Each number is 128 + 32 x the weight over the matrix's rms, rounded and kept within 0 to 255. Layers, rows and columns count from 0. Numbers have three digits each.

# layer 7 MLP up, 2304x576, rms 0.089, rows 142-214, columns 288-383
204079134147107096127162103114099130167140138140098161120109164062150181144112129182143140121103088212148136120131169130152095076208122126117149127129124173138166145153163139143136090116091131137155101181132158106098130129142088120125184104094113143116105172159062141133134128088058172104
096129107208154145105086116118107114162105109137064099122177119079108127089167212128071132133123145149153155137149143147055065135132144165118149097164140105122079078140153169085119195190155115145118124135143189100121137173126136113088072102170134133088074120074084132140127150183087166152
120137129109122102133103126139088171118142149156170124147095118129103150073156134138130158148137095119077148158171128112126130089117126134104104160143114130136130154104095141069118163105132098077130116151059167132117131155154143088138108103117161136135102145164105133156106111244101143080
129141162097168121113110081098116115108108110148143105234128145098157091169095087137104096173100170166143111112117133143142128140036111163167224099158143088082151085097142147178083106050140137104093169153161135092052117107133177160079100157091089116169179184152093117169158084104120144114
116114141133148109109155103096122107153141111105110147141110216105112128087093170101150161125108182145131083138123071106129111127115169095135104072137083135100148074152141136115127165127143142164053093148243106143135135129122127099140105104138138150070168145130093105117156101117191107149
135087109152164090106083163120091152147135083103133189153114154138104134118127140162124157114092190078111109110074154126134056107143217101044055161169166079147068182050112129141132094168133085087123172176188119151134136138143149093032102156138145085179121190087146123176186122159133078118
099167137167114149158122156101164201116090082195115194126048181135107137160139152121092104150154123179138068157158113228094125131218147054171121144214085122124119103107162145140116071139137134099128100091099115096132138156080186077144083111162129079138174092152131122136108157109108176077
136162169084146195131137139127151093127142108103115191166107092166106096094126105101118118160137130119161146165181168145165111125135080116143154169163080128114172058089151122112131136058159164080152127125129132148154153157140142130122109155103112074121124131145134091125152101125181053137
044133123099107146057076127129103171139152112117160108085101121190102139094142115096120122150118125139033205129090123110114100116181137151137111150158195138090107090116104124138081117060078121135216116160114156101112127110122090112091148145152132129169119125143110082100104152125097161147
158088109102178143178086143077124138118130157173166120090151058092101153177150117171119194142098195103135114102118141112099089139162130105171074086135095131172146094110120153124170133067147169148091095190079106092047147240192129121156131118141160170140164102130126150118189152070156127128
118136078146147140139107135112174115134127160133079099105132168134109170141112164130138106096144153126109098140136128156131150143130120141164124215082146141177097134155122166157117105148112076194103141155097175138193155117175121173166159100104168074104116081144076129141165172112133153135
057169102122142138137141079130141102101131131130125114117158162135152173088066159111047056129138176097142144143114078120152141124105161077126125098140148107162129167096098126138094224131131157123114092122131167140133094120115157133098162141147113113128177148173097141064138117120115151123
120143092124126140141111112118163174148102160084181066138049148148131116101091069155085100200166141162170114174102129131084145129110097100106154185147109138231126104084144132122133175108156139087149123094177131104143071125140133183160126171058065134130092125091126136099106104126094087146
076082100144106160137167100142118122212111118119119132154172126187158133129150149140151144201112180123139150147176156160093149163137128148084106098200148115152116131159113094149177209149161121101150078119164131113144126136164094182194083054155050122134182100108136078141102155122121081109
121113138102084072117119147102149104127116140098117108066093112092142112093181156228160133127151153137160126154175125135095113131116148126162109155194127176136109158122148117132106121142132138128077141183227103099122111097147150126167089118132133139137082139198153122163153146133134164182
109086138183105138167184124106151109146121169125110111175099141142133117113119144117186141197126144116089126130108161103101173128156144109119121086093174148165127206125157127136146140106125187077110122124101104111156107153118095146150160087104158149112154042160125131178147145221135140108
112143116128160090155055105169214049096115109157132122160112144183161125080156135115136099173171100120128186089143141171184125114137125097205132116153151105068139091136149131105141070134179115105188213085152148170120150165121142099115177143067078198188056106128145135160128120147152167104
134102110139185034154094101110121130153168128128154170131157108134107113123161167111158156134119093158143165133085136175120163124100142219153128148130168122136155070103082140156169120159158152153159121130076195137111135102147077102147097108184148147135135128130110148139175109136101110120
162111132163087114146071112126125124130102059136166214123130154154126057137068145130156106143170076103118147044082197093153048131157150117180131115134115234095138199104133180121137177074100139064123160105139124147117112143123111108112068128198140214067102126143096142097154121136128177095
077161155134162054129092092087151160143106090148167136081139171164120199132146143164161114122180158099081167119095109150163157088149152144163092180087145106147131086150125104117116091083101086105158110117137091098106169136166114090089162165131071126125135063139158132143198166145118127141
161092121104142107138136151063134211130072073126135073106131158118116166158141080113211133117165117087132109164094148135089080129143166156140169115092173124121187067061159119155127145133119135134160132092158128164124109149056159068107137126178116167160120157158078141109091225123151076070
115132192145143083174120109167137111107125135109153127131168129119116141108050198099140130142149183137101101133121082120132158095146140134130162113137095142082130111147121181087079119141133155091221160087135146043136113131099100086125179140121111084137114125077141119166132129119089095100
189091116140117158109141125186080116175109107105077061152117186109182127091151092195102171059077186136124152162112123127065156072169131154087138107120195159165104169112120139146155139160166098107108171140097140091122112126186116134081120141097119155105122150116130081066149134164120112120
066092133164110094173120169122173153171107130178160135105106117162116100113153155070109108095101179143110150131101110104149160118124083103122124108150153031084176156151150133111111106116070075192157146067119097174163143136098174091125121136144094131151134135122138145103096176112122133102
146166145119117137140136191174132144203177153171079133090121135125156104143078151125184144145113093084155172106117084172155178131149138116135183099065158127150156114107054171110133082153139021190158095100139203125109168103162096159074175115115045133131101181070158107148138112142120082099
121107133110133151164117083085088067107177149121112119146119053151080112093149115128109104112131137124160139089105170128120109124168137087139091136150191094173123108121117125086143110134104138127137166122176092155109064156118119072103094119152122151110097182142149101116120173076157096180
149115102148136136145167149123125079148104116089211168121106132165081145136111144153125098104198103101114163149078156119129142162083132167144145133118191117142106081107112147082189142117159073080072184135145190080170124124101091119106143143128122128174101140109150187130148135075065098139
138146135088115098134170089127123122167051105152137097179159143161149162127146092094150058131144156118122152139159175149186106142120129087098119101131196184166122137080144131153106075056091128082154147049095069176115155108195145080087085132149128139087100114178170131112216146162155094161
101129124127118137092145181111103074131136149140103174126140209132088131134146150146108111159143126097128131176183100098122112152183140188172098103183116200141152083132130119061176128106072147041094079130116111065090149087104108115089187108168102136131064154133140188147153099083088124141
135072151189114144128136126118101118128132094126147180124196157157170074132087132118088170166135077137135088161094103126114137152112153178133155155110098047107130050077134178122089082103145086150122105124173107099111099208156141082135137148163037054121097078106145099138168084186073103143
120133069116141106104160202143097115105130098132060122136084113165091078088135092132183098113033144132119184076106168139087132120130183089137136126165151109135153116150162109153116123063141092089136163090107090150138135170158090205154185110163121176116098099165136121138139054170141139094
119098103149130167129169138126118151090122159077167102109124117180110091159120099153111152147130142079133125135116112110096139158094188113086084106139127172191148086093093127080118151088185068099090088116069126167128170098143131108115168082156031083138110090148111090093156150160126194139
146066139100151173150072079019190113140142123198197138116138137146191165083109117163085124123121164121161228117108140115124104112171077118184150158115128128063177196082118114119140101160181154111122127105143214107171170193102010103081122092189176213189135189097127168159143134038097149153
155124089156063141146173102139102140056120117129140166162125123132128090083077162144173160144089092131071180164064103157098149114117129142132063108145121109060112095138132117126139127117124091130136131093088134145146144159182133109144145122148117082158118187147158138124120124095111138127
123093094125170065182093128143173155119109123131157178138145123106124101127104096095096129088129121106137115142110161123134103173096181105116114125186104100092150103128137107137168074094130113108138178138103154077143073117077120104125163102141126091137122113182070089073134137114088099138
140160164197149158073126115112126111054115141120148086134094156108175107183138106135120064151185115149116143129144136136118070140162136162139113153154077090093145195093081137109166106129070088118105162111113147156156158114118165104116107122154089117180132143127104143123118151102064176149
180099167181102086144150155155138101137179090123175116155124124109137078176148146092162177098126120094125112168111183136129123094137102169133198124118098164164137107139131163083132084131145114154170063164060086133140117162087105071113123133132100143115114128086192164108110129112119148096
119035091146113129075086171123134163125093176103191103176138105140169106161110086116179074083081181116145086134071052174136080129102069070130150201220195115126146131102106145111174151126151178104123083094091132056076130068097141073168159123251194183116071110173203123073117103080096050129
098130093091114150163159070176090171092070185170077105108090111097130077155168102101135075159147146115105088081141145120088135158091122126208102150135080168079208159107024121072059115154132084127145174116135139124178093155213144070112136072117098148143101140146079139172066166127167093124
108140156086108114112131169138133094151143131126115101181170090147141139080106154122158091166104157140130110110089135127118110128106128129121165128127159059141094092167115129121173110099123145105104118193103122146130123137146146144070133133131173144158111202100194123168126133144123120105
152111119150191147095127119126199115160139158153144136136091044114200104131098108127128113164112094152106172130113138162164144096146151162137113151087087096113128164093099102155169092084125106171162179194180103130104178077147144123108137160111063134140074155144183100120097088176148146105
134088134221197113091109190144109138118140154133130129193090180063167207110131070188191120117124151129169138105063082090133215149073136105140201165187147164191136066116138083123159117128164092121230047194097121155129128134162224134123093150152110148148172164148118160118172169108147125147
163112099069125154138131130159170101142165105124111160153120141110159150120143149117112176115107145149178142134116214135166152117133132099145165125183059138177147103182108130175122078119116123136113093118115073167111124094120162139137117169151092114151147109107100121094132073134104178152
144084099129121115141121134078130100140128143070046180111128119147083093091104097105139101091098132155114108096085126141142112157126124147176116095108128087108120165112068155154104148113139136146097121130186155114144150090105155120128120101170156144165100108120128081132103101128117134226
143089128098090129145101090112135174146091136149101145099117118103147139169126107151166088119146122106071084095130094172105138145190110107120143139153147169123097144064118155102104112152133097158125136159132131098094092123182108162134048158108073117142078130143129159164092100109129135114
165121128113089150099181164139139051130165185191070092166137175137136117117154164154165160228151112114119164136106140135092120113184130040198159131181099213167142105119145192120159099109221117126144150114097096111141118171147072094142121094120090095158077111083124079137165093121155117134
156126149122165188131124146139115163168094165123107154085126093083158120141191126186089172129190160107136160089117129118119142111103152121183111130130096107105117159142124157145115118135126098086121141124177179133092122030136143144162129087113121089112083153123111144130117135131123130156
183098081126098109138055110115111127139125137146094079155091127118107162095110147178132166114124164075102143149080131120110135120182139142122129122164099133147101105155127208160049214127187111178138071108079115088101109141100076136108155138040119094082141128122163131113176075176158136105
119114095078117085139130156091134091094130121133135131186138156137125112104127168149105142123133157152134129103160166061101205156138133100122134147147143113085083128095162162104115080158146120142122130163094112147129120187155128161172149161147106145113117179163111117097134124160103092093
148114127128175152150136129176154200089055120107153115132216157148204150092099060117130142089141181119172091127149108152161142095105113114133066112109111122119087161156188138163072121177162079090105103142142114126148163068122143188133146145155136066161116097125047135100195139186146162130
098051134119138112152099068127158093152127131126093156070170110097108087148111098133116153109138145164168128101095117104078154096069147137088144098127128057108125153145146133210080126141054129141086190102105138173141135124066068152102156095154129159219135108208112113076148188198141133121
110143134107173196158115082104152103125082109144177124167112097147132102110148176170114144168103178124099134134154109121118127139135135130090076163173116096157068154085062157123080086147111085110143172187125175117104129161159081088092120137086142149171097186125082147057100120103078122116
166139156071163112130122150142104136122116100082122144113059057130166099127117144108127168180113165100157108138175142094047151094159149122075170161136119117125131154160086138116086152126175114160093108146166185125135184158143156164149119097088074121135107137152167092180117111105178153137
114146120128105103156155187137172177067110121129103169129142067066130160145116128108158131165104120112105108133142094115106150125158104142114165153108120161104102150163117155127158123138109140113199114094124114115145161075161136144081144090130120119088090113093134109109104131127132129104
172124100183169111184098098161109086133124086147125155134058111149166152112109162139175127115143145090124172192102119124118106086130141121067129153143133168152168146169092159063125067098154124158093151180149169097054132189096122132093196117154095121151176105103182132109115047051100086141
132159094173090137102118105135100117157121155203117116107148142141138107087153103117175100113094139171162138130092114192168177114098094129124144113095138138123118116119205105109105103147092154117151094116101075109170115110134157085102125057128130202135088083204114166122101166130106092092
130127069103143143078130135099095126118112097164110166146136084104122104110121091117146064132119137084135181081112088131152105145134091161153063062053161115131103117187113113185124182161075099133157069148132163097146127089113144144063101135152147161105135104099122106177129163114139155105
156106146127173160130117175171125154160157155102134123096098175115175109140067094150150118168108120120139123178111125155133122134134116127119076169166109134104101095104121136121061119144152115115096133084155115111093103108112113141131095090107181176161142096136180135152169144106173110104
136153081060144145142138118165192136187150112068168144151079165174148147164084182160132109131141097116111125051187117109122115184101154131158091138135124152112119099125134100085127108093136130110143086092166153151145091186150101103078151113135113182113153144172085109113094143154086141107
117083096137116114128113160134152162150128163135065149115122139113114060153143070116085093119148124104162191121125117141163150139190127114074133097117131124134155136110112133168169134144115087150145188121137143140141163117095126094095110120145074161112135134166091155181113109122144168147
101097168136081148112171103109161107138125103122182121121159161057164155177177119087139106133169149183127144122114143098120101083085151121170139139136100113149119152077144158128128113111112152103099052150171155119114165155039082111134097149169142094146157136091152148168140203091171140140
160103159136152141082112159118127105166132110105173154150149132145105106146144113168111141153102169115111135164100132107163106137165102069116158164119075110137125082088165118109120116136140129124105146111133108138156134133108098185134180109161127105136107148174107121167117131087146133131
138094081184139164150123101119185168128082152127078134136125219103129080108057165081100132164104108134153183141105112095087154100083139096068102127160111127174091096108138097132122149097159107130174092102117072117064086105117150105112116091110176131146185080169077143120133155076125100105
172136151115127130142119163176102073121125122095137107105129139145146110090078152145102112187118200117153110106095113189140076170136166111124093157114130138126141174098074161116157100121144099089120103126074181104090125190119120150087108125156126109113146106168119122083090160130136102162
129123173107101112172155070129144113180175164178093154124145081104148070106174146178124106126086178119097071110137096122068110097162130204087097205129122141129078178161123112123141134140136085149146105086129071053091154143103103132128129132120165138147080124227144118162133140134106143173
119115119117148114149133168131185168173155128129126098131118073130097115128171127169131106144164171113166136091110110090152107100139125126068082175132105148137140086124126068170118134116180157104097121214137184171153178075107114122158156075116165097205160095142174199121108139183182104082
129098117156086120137105149103128158136121137195178083181119157171143073054075110093125148138187158121173117187163101140168147104127131099068112136095168133110106119070120166082137119159183084128149135099178122102161159072184119111064163110173091125168095131094085148181162103136148090094
140185133097149052138128155182146161133105117069148099168120121109158171110137193146143128104131105159142150142127129170135169173129105050151103103130156118089066132134123121110164108126126108120161119119123127062144122104121108123131161115126127112164115092116143124177150151117168093157
141137117074133150126081134114123121134172116141122148109117110109131127204149145157114215150126172082201125138153036129097131167096093146160097127157110108127122094134059153090101110177113116145123126085164095117118094123152131177103110101142159192127159093132167184004105114104170114107
077137153134156113127102092098129113128102103173107109151053149163147187129152147077142070123101072147117064150089130108114123129106147117128109118161142125104103180107136162171113113104148080093170167105112116102118092104098048176190163163153086123110139138126128142135158141143107125122
127136130088150078118126139140124148162156105147069113063163081088159158145147054128102209173183147146138131171117127123174136112183117112119121123136157111130159124126066140105112097156118180094146128130173141189153130060139109137098110138178083162122195107134149179151013152108092142119
107154087145146179089112141131116120131120174080087194111131125079111138133130112119049112145112111087106102133092075105132130104137184129117101146131196097139144095141117095065090089106138099110124110110169121151138146101208159126139076129173144130138162136152120115114193201140127130127
122084075159133079092099110170104129128120141155158148122115132166095100174142141081139131172126144116133109116119116123171127120130160122155109096121146063147104162123142119144139144137122161148148166134115172171105139188098100168105107148099150086111126078120139136083092130125119119077
# layer 7 MLP down (transposed), 2304x576, rms 0.088, rows 142-213, columns 288-383
126129157139196142135109118136126107122119110176051115132143123142074127150193078056106138158111126141136036106134073144070140131149083131107170153092135129127111107104123210156114095131132149094058105135139172149143132122095115123115122099129120178216106113166145147189159109099137110120
179146144102133151147160127104166118130096106138137103129095076155133122082169102133094157173123128124117135144175174089141095105126166131145108136115163171149088145101165060135127175132116143140060142091134110121175125114114092134133168081049136125111144136113124108071169142144141136139
082141194176121170167123122085187099161111129058104089126163098176113158104163152082095172162081080091124149145099101090143135168096149108184165170156130123116073168092121115169143167137135165161123149157107087145090125121175110148156119177118137115107128161151125144107125172144103077163
117118084087093133145090147144145137153160161061148104115149099165184124071166096121168070102125135108168157127160080099184114086096121136120190152089140100182087085108162084142124098155165126126134184120150167073091160117139081119102109108059148155202126172084130122160105136142149125138
109176082111115090143088084140105135097204121152154127119156089158076120127153124153090121135110090131133107181097139070194119100174123102099100121090154112149076097136167070125129068157153123104125141088117219110049099212105142120144199147034135083142115123115130113134141171144092078085
132206142153146020166138064156156116119109118110075131118137122081072114133135168095174102154133170139104163180138132105145130086093115084151201139103091111119154093153115086060119164104132136168127147132166101204081051079147166076135060131133174097106145214082122119140183159068090127204
164119114136120145137103138141157124173104103083118093112142110172105129131150110118122106133144147168083091198112170052104151112120130159160168128101127094154150135121112098118140204122134122158152124143128133116120106127153137094142195124192068140123158189126102197141030181160139127117
211101135111135176110141173125125159143129139086047127076101103074219104114089119164169071111165123117165186092149131111092115160170128129124148102139136204162101132096124133135102172046119123085094101100098121107106088108176141164172156068155087093112120137078082151019101098104112099203
176140156112165149138164211071079081144090127158136159123092107075103155136079102122131126087093119106163100137108123135151103158184149079131137177138137081123182186137108167127136127147178149155132148164113089163101130137127120187113139118111124132119139124088175166158089130106125088099
112160098086152076088143154129084137172086156111105112113105116182178138099119129148102107107145124127118153084112152103142191155146142096139113102072144102103182185125168092150144143121132150159111130155134072152115095183146111148117125063116137129118166117025091134067124103116090180132
135113189130130107108101130182092127076149162096129155146103082170145094130233088140136098111121069090128070118192165110107106127096162112126101113129112148058140102135165143111091113117129134175128128102145144113168091155132097093079046157122107199076115116126195134166144100113093127114
127117151143130150113125125169074142133096162061103140167180189122085146080081113127112140139160205124110190113092127148136155082123100089146152122147135104089125134095075057116187197119097164111094094109164080137123136077120166221096134077110099144125142135092163136166115109136152154126
166123138137160113136136119137164097145126162124088162130167145151091089107140102147116175189104111132130116135102144152092170083119131140175113180158153158065148098205109066107181122127164146141141158123141130119112138150160201070154088144115155160153120192082115114199116075129155158088
108134174101110112090153099140155186107102070152147105070156194129081145131152132125111136148165145134161140154103140194119124127097163103169154069125182124112133079127114136138119103137149122120149156146148136060129128121122112096164095102102139202130166104118151111163124092164093107097
094116121069088127109123118099157098109184114150141142129107090157122111094145099138136169111185156128133178161170181159148159074101127125169131102134154143101093113144135081120111125143125149160074142174174109098136108171146189101219071081053131147157131150177135147145124127223080069112
120112115102109127104140113121106102119108131147171132144137134085117105125148089104093128104189171127171100082131138145117157143153142145129151137158208117120170136181131121075027094143118114126112136140138166105139096127136083117086113095140158126110068139156181076108109151099115153152
121096087099191116080126129122146111136070067120171128067120147107088060177134187106044158183143178137042149164115126138119113119110142125115129101200090139132062107168147143179166052150143136115141188105110096123103117129133089098191196102100072094144094156138143139109140144102114129093
175124134158104152121103058087122103132094182163108103167111121153155163130082211073099148121182190090114088106122124125099156121128175099155106195126063137137133169167085166097096059116177115133102094143115044200189093116177166165160122186128060155113096085185129079116172141119166104155
180075147159142116108093147174170135098168194142108107134170152151176111140113156135098096126160151185165097132151164174092147127081172092100151129131143103100135134109141151154145106074182108165103148106105159078086161097105158155128132135177142101128148142110180062146106110084145179162
119195155150108145166119128137166081153108075159170171139151132155113170169169119105117163080121134146147132138118063119172111123156144136080088078185178164126087113152118212109124135135158154102124116092064111143117146188107090107164103131085158186149170169131116162161113160060134092153
136073203131095121162075183065162142106113114139111157140090138155153127127113122056197152162153143146151112066164107115137077144075156123119111126129140152119148128169138103107145142109119111126101170129123147078171035088142159086135194117138080141082137096110167101191101108187198112152
088186092098172102129114147125190083110125154085150180173093077076148135139086171204091068101147081120106083087102044156106118098121177068086126140127165067184146132157146120130144091160134130059118178118163198119150113079125173089097128103123130167151106163161143223132076170177137122094
168135221127060127168129159130135117141134105112197141161132156123131124176147117100184147176144118137141177159122120165106157164159096106076133136213167092109075140088127099142108171147097158122173080138149172144094160162150158135123155118078108218137163168151098100069163165194174170101
161096137139151151124096188137120124130136094079129088178099088123099177124097080167132160081139127136154137170157141145070179111107171065134117153131118104188120181118117089098144150126127125118075125144160109165144129155148180131175088150160180144101138138091112095160172114136126143137
102116130144118114154139103079102028162141130069108160169167154110129144153148142148122188173195119157133104108138168099151112157174131174125109148135048139107146125158158114074133125131123184107129128130131130137143122122040129040082158128130165114124158126146080148063098151098175027130
200173124119127075119113133143059089111167119126122128140110113127215119113102060113159125111096126196116051146095130138170098107149128168113154111113138095139101148110129165144109161009104087134150112115124146154097196056195114184114083095179152111061093103152119122101069121115060136175
122106115102132135170153108172178105098149187106168137073097152174147137114135105132110156116139166085180141168078197065103151166100116174205137138126113127243139145173123174105064117161171106155091081188156143099186129181180124132093094152111123060158164124138086167103171109095144208098
157163134157158120194132117175124098121161144103097078104111077105178094129118098110067194118136213138114089122104139101121156128121114223054134173152135135084071143131142169108136116146101100176152090069145105111128126143166122201127147105055180123109102047081117142204105144120057068142
122119157121095115082168201077045153130109132130145131120159129129126156114081183113116116137167141092104115153201142141145161160060126102098165083124075091123113117135111088138120124144093104086126115163119138129087152156104142133135156165103123115097117189168117157140122157145174144069
107092080114110149115135158174088158112095063111140125117101129156160128202161140092162154057141147151146169110132127149082093149144145126178109157165100163126082055099193129119145128155129197125132139095185093109157111186211164040110108180147183106120137124193110126091102119088100166208
105163093093099156171060118098066088108074160131122101150147124141130088107075138101089127141111114128155164120113151146104169114139089132117113111117058060076114144103103096162109093128146168145103136083121083088131137101140171172158132134116091154104181086115104112144101130145099150148
129109102239206094101147108135141107091131145198132100123154139036168106160080142142085133107109162107129109162093118165114169176097084080081098139110113104118146116128124106164102095146159129145122171143131136220151158136171158132176085135135162148080139124088134107092134121232103154175
126185140116106104172104123107124126130150185086132135097182095097172074159135159126148147156122150162167135185053146207102147092134143206077156108124162120141152077087187065133139111110112148120144129155117163110114112111114183067070077152129102170138122087084185094129108127183121149081
161138177126116069167117097135157113124161126144132092091108138110045185110162154101106132084081117130151058130183072120145104113123154086155099122163111099103133147179137148144095125115111175106113092088102150079145118137101158118180146111124104136114107124127080115086121171115110158149
133092064108143122089119135148126133129113098103082109112126131138079182127124115082193185047071100103131112168160140129177119115121071129154116143095174102125160132142142131178140189101110150136149098121093184135141132127200103084176150158133118125125150129137096131148150110127156084113
146154101110117103107116168098190151108149101151135126094144161091104114085150133115126133061094130093091110180060123141182151165137087141083138105157114123100126139190170109100183101171139127151160166186127081138117053154090157078139144140104203113128175105133162125100165147103158090176
074139161088028129185140124175191140157155121115117167122166127137114115086149182115089138101106153117189101168167157106146139139118133084139114122181119135074074132132147103127144102142175103116150127136085139131055109131082158070150065105141112146119129106138128124141208161136173142197
136085158106116110130112133134133156150095156081122151095107094125152161132149090166115062102157146131144100138117183094112125152144138138112108119108139076119203165171123161117092122025160134111122076133160152112093110038153163165130120133151091124128096157184145140057144176160139126207
129140138184127126123114132156075150165140105125167143150139125113140209128165121137155138145149118149146124146129091155119118086149099188089119133153148131176156139095125120135145113073146134120109130104120128114105123114096110135104082164141153138137119134177156143145141123108127085141
171171129243144178112133144245146142133140149174040144082116132051111127154147094098155078159133112141166097119147133093149114121118140173105163158117080144130084149121154121093130131177125144159089132115140141152114070054187127143089133203122120150148088150120071124131116218111118127155
139064169075173098117118158132115147070057106109090107117133094149159124132124141090128120157110090153142082069136104123124123084148139098127115136117131092122131128119108115122181186050114110180130132133157160111137101113126158131124170090093119092093066206149059090118157134037119124082
158156149085142106114174133202126065133104078123113147103202148160121081140196161165114126140120177114136063158181163154086106105078116123161116134178126175077093116129158154061131162131165131091111152101150160122132100111109140106107155092173118105162101131094172160142121173145128142093
111114149111175121124125095104157102098122176102107127053135120126132136127185172084122071142133096163159162137082138141171157090071135131151147097115169179110178120151116123172163087148140137158142149127128117122120117093120124121124130095139182162198102103095178148123077107049144143122
164093172133151132112138110096200167155134142088150116147138107088147126111106154111112086138150131128119177166156082095159157114077136137125160138146116154157144158145183115125152138155105123146124138149110141144107163122157089190122176130170133095141124094108112135121082164151093164125
129159139129132118133142061156152137149177103207082090114112074116086139129153105108177070099086159131170096167130147140138069094125115143140140078149152113143124146206195143113132139107159081107140149105125137173081118137131113237130142151177086160139071061059135089087077118137151120153
134080094123135158110135172054177108173099147141082160141126151191125160150092128180057198119132052074096141105153137118139153132093255103144193132102107161134182131164072146157098152127142137160118088099112056145104105104193141129112102138094186128114119154162098067109171143140094129155
100171083131135123191119105098091172127143179142135143130123197107140138074067125157181090112142077018109184096144129094124158124153116162134108198094138143103133100137057156139161117136122148130201139052163142110139188092093107177070122146196105090196115095107128163116154099159108066146
106092136132209095123129124134115169110125137138148128128132163110064149150167137134108104161145074194143184153146107119126153128090139123167146098088133142068125125107138104143202130130128112123156169171135145081123112059097167096095134134134151127124120170140089133091104096054128103145
095136129078147124141103133149073112146125098097153103111169143103081132203162131129134148160096109119141130103119120108069133119132158117124182125101100099184154071128105103108115151097094192127112167125118128105152154125168158158106181143159116171187072090121151113120113156116108150177
144090163156139108070117102157064113124087127148091102131121146131098085097148150131132145108161120138163104086111131149089136126166069146176110143104142187193143133119115129148103114120169159170130182117096154104107117093059170086112138079140129101107098088120165149116142160104158179075
126129211113141185119090134163072192182117084075141058092089120161160123142073081109168091158153076133119123156212139153095118175116160121108115100115168064180096131149089110105177159184139124162082122120104140175127127145154124126152170152142165166153174146158123143123098088081132109133
145131119142105171136157155075069130125104139156138161094183085125127159133148112077096134084117150133147122138116182045108120147134167164073078160126150103168174137166129129116091184099094188146145140133125116122188057091144174093060160117184150166154144201139106122151159134128140133115
075162108060150107149128099104102048109168114120141074133144139170129149138123147145131135113138101095146126139113140043141174082114132179177120125093085117173128143161101112100141163130116087132120132119144075135108116174101163099085149070123127110105123126142056084128108154154159118096
154152166102080138160097087116162121088110118083164091123139109137157089192127134070151174113136175161105130141132171096161114119154171150102166099135162067145136132107117144174100107132099125032119154114086121112211147120195177110093131089092097139103097124143087065109151143116166094091
099128075155131096122090097125128146102117126109126137150095163126137250110175115158102107140109104104113153193100155192141155180155138161130099118059097128079197142153106169095124067121151098138115131092118170145103168132174082100099144106126112148119134162149141198118134081122139133091
130105109169141182122056123127135081115143109159111127146168104145140107203114206083142161110159104040160157081156152167124151147081160114141104082088129165142075121141130077129111078071129178087180087180147153136151187168099114159126115129049114164095069159143124192160101119118114117136
177160117129053097110111100117080106127075113163064059149053153054129128159109104138130166132170121148105108101147078205095100095065137099056088094166063150128110124094082138129171124137138096066146145145157131093134134073152186105133110098222126123130127158143120091166100132149118177137
129099148134088147115080139123141101143134150124135137168089102155119138107147145168102127116086182155149154146128118145099129080122141155132136152084119108122190166173096105111073098123177126140120191096138150118111134084109168143128156120110123141074154096173149143077095136130141162136
106134172120102104110133146122031100084097085143116145073175137110133100101097082114126151145123129120099148119100107095127137092094107123122147141084129163112069121078108134136107116135097135154123129151137123122118164072118117156159142170097132101146150161110162121081074102089163097100
032141075139140129115102132054111105188102093074142126106140085169098108155139175147125073196097117165123125119107122129138135135154151080120147100113084095086184086083118150118138158115175105086106136094073128134147134147137096136148122121149204181113143115085108161185122100135094125159
056114184146158106125178158137104128143126064199105144123110174170102103110092120121124155116148080168137112164139139145128163184170185166140070099184139177145121166186068140164186175168131092141140107166091097134129120125141148110116110128140119134099108160125085140123206134129112148139
148146134145109147127139154118111143148136141116169084132138132099099153198143130125137089145137189091077118157139162070108141158147180149160076082135079150071140026153158128165143085128156145125168125122119146130143162115109152128200067103093142092130112173102075115118149101122112145065
111089157091141171083116172159102156154183156151182115045150117117108124119080125129122105139133130186095114124110167100168123119130116145178118081123144153140126166105140156108150109175151143134096130172133120166173205121133190160131118153158124102156123200131161155072114110078178074145
075125163103126147029149132111166135109116085039054104154116130118101152103150103144127032118153159141160124130118129130137112153173146136160099106114154121167169168101171132110120082083089122122143169104133099127120123113122199139162123148155051098145183139106114234113142112165130125116
129116109108119115126094145117086143130120104115124110067086082125189164098137137085162141105158090111102121137113122120131134128143069111114171109024120135181163109117152112140192140141061106047125147159176214140153099125127109172155104122105087140173136109133109110137085166122111081118
068116198184144146167110166097086164133095135140089150061128146115198092104125135117094159127144127127114031171128181131112093133143172139123101145091139084147114092157168147126095129189133123158121144151087165112181123091195170170141117151114143103127107106150143112134116159150126191096
145068123116161130128191109174134103146142150119137163144133137109082055055106175107196135142090133030077188118101092145103095138135133160111125146153174127127145151129112178170162115152137129148096105153038073134102161180159209108093148152167127136077104138146136085137123125139116156135
148111105154139093089113172120084106091115083092107103129082110158157134182130154135169154126192105136116075186129140129115102149131160099140104146064130095109113104201149131108099152175089140074142138204041177147158133139150165129144101161148105182160140103082136084117124147122173156125
144129101096168154130134145154133154189224130091096161155153081154153130153117118181118184098088048122078055152105109080097163147121087134146060093174061131130118128096129107103080141077087145154091197122136182103108132084183143068070111137144117062140077093117109110054135135118150134114
128136085130142217150077136123113190167129217116133135080099139139123090117136144058119173120082130069098113165100144054168142178146119111126122170126153170136127121146115118145172160171071119133118109121072162145151120136140136114126160083081124186085127135171103130099135153083173161108
082127088156127187110139113158113099113112149090104163113159159106134136142120145159097109146159096118145155070155106068133115143127161072142112111084173140152137184147169151153168094118168129158164069109094103113126178147149107161107092121129123118158153110138152147118122134156109185166
157181116136181118157133093128141107142136127125093143148083140046089090107061114127133132170131119171178112147120102089146099157134113130068172120115111118175127114111168078126115157127067129099127121143166064075145195088135057137142143163167140114172092129137097128131179137094143094111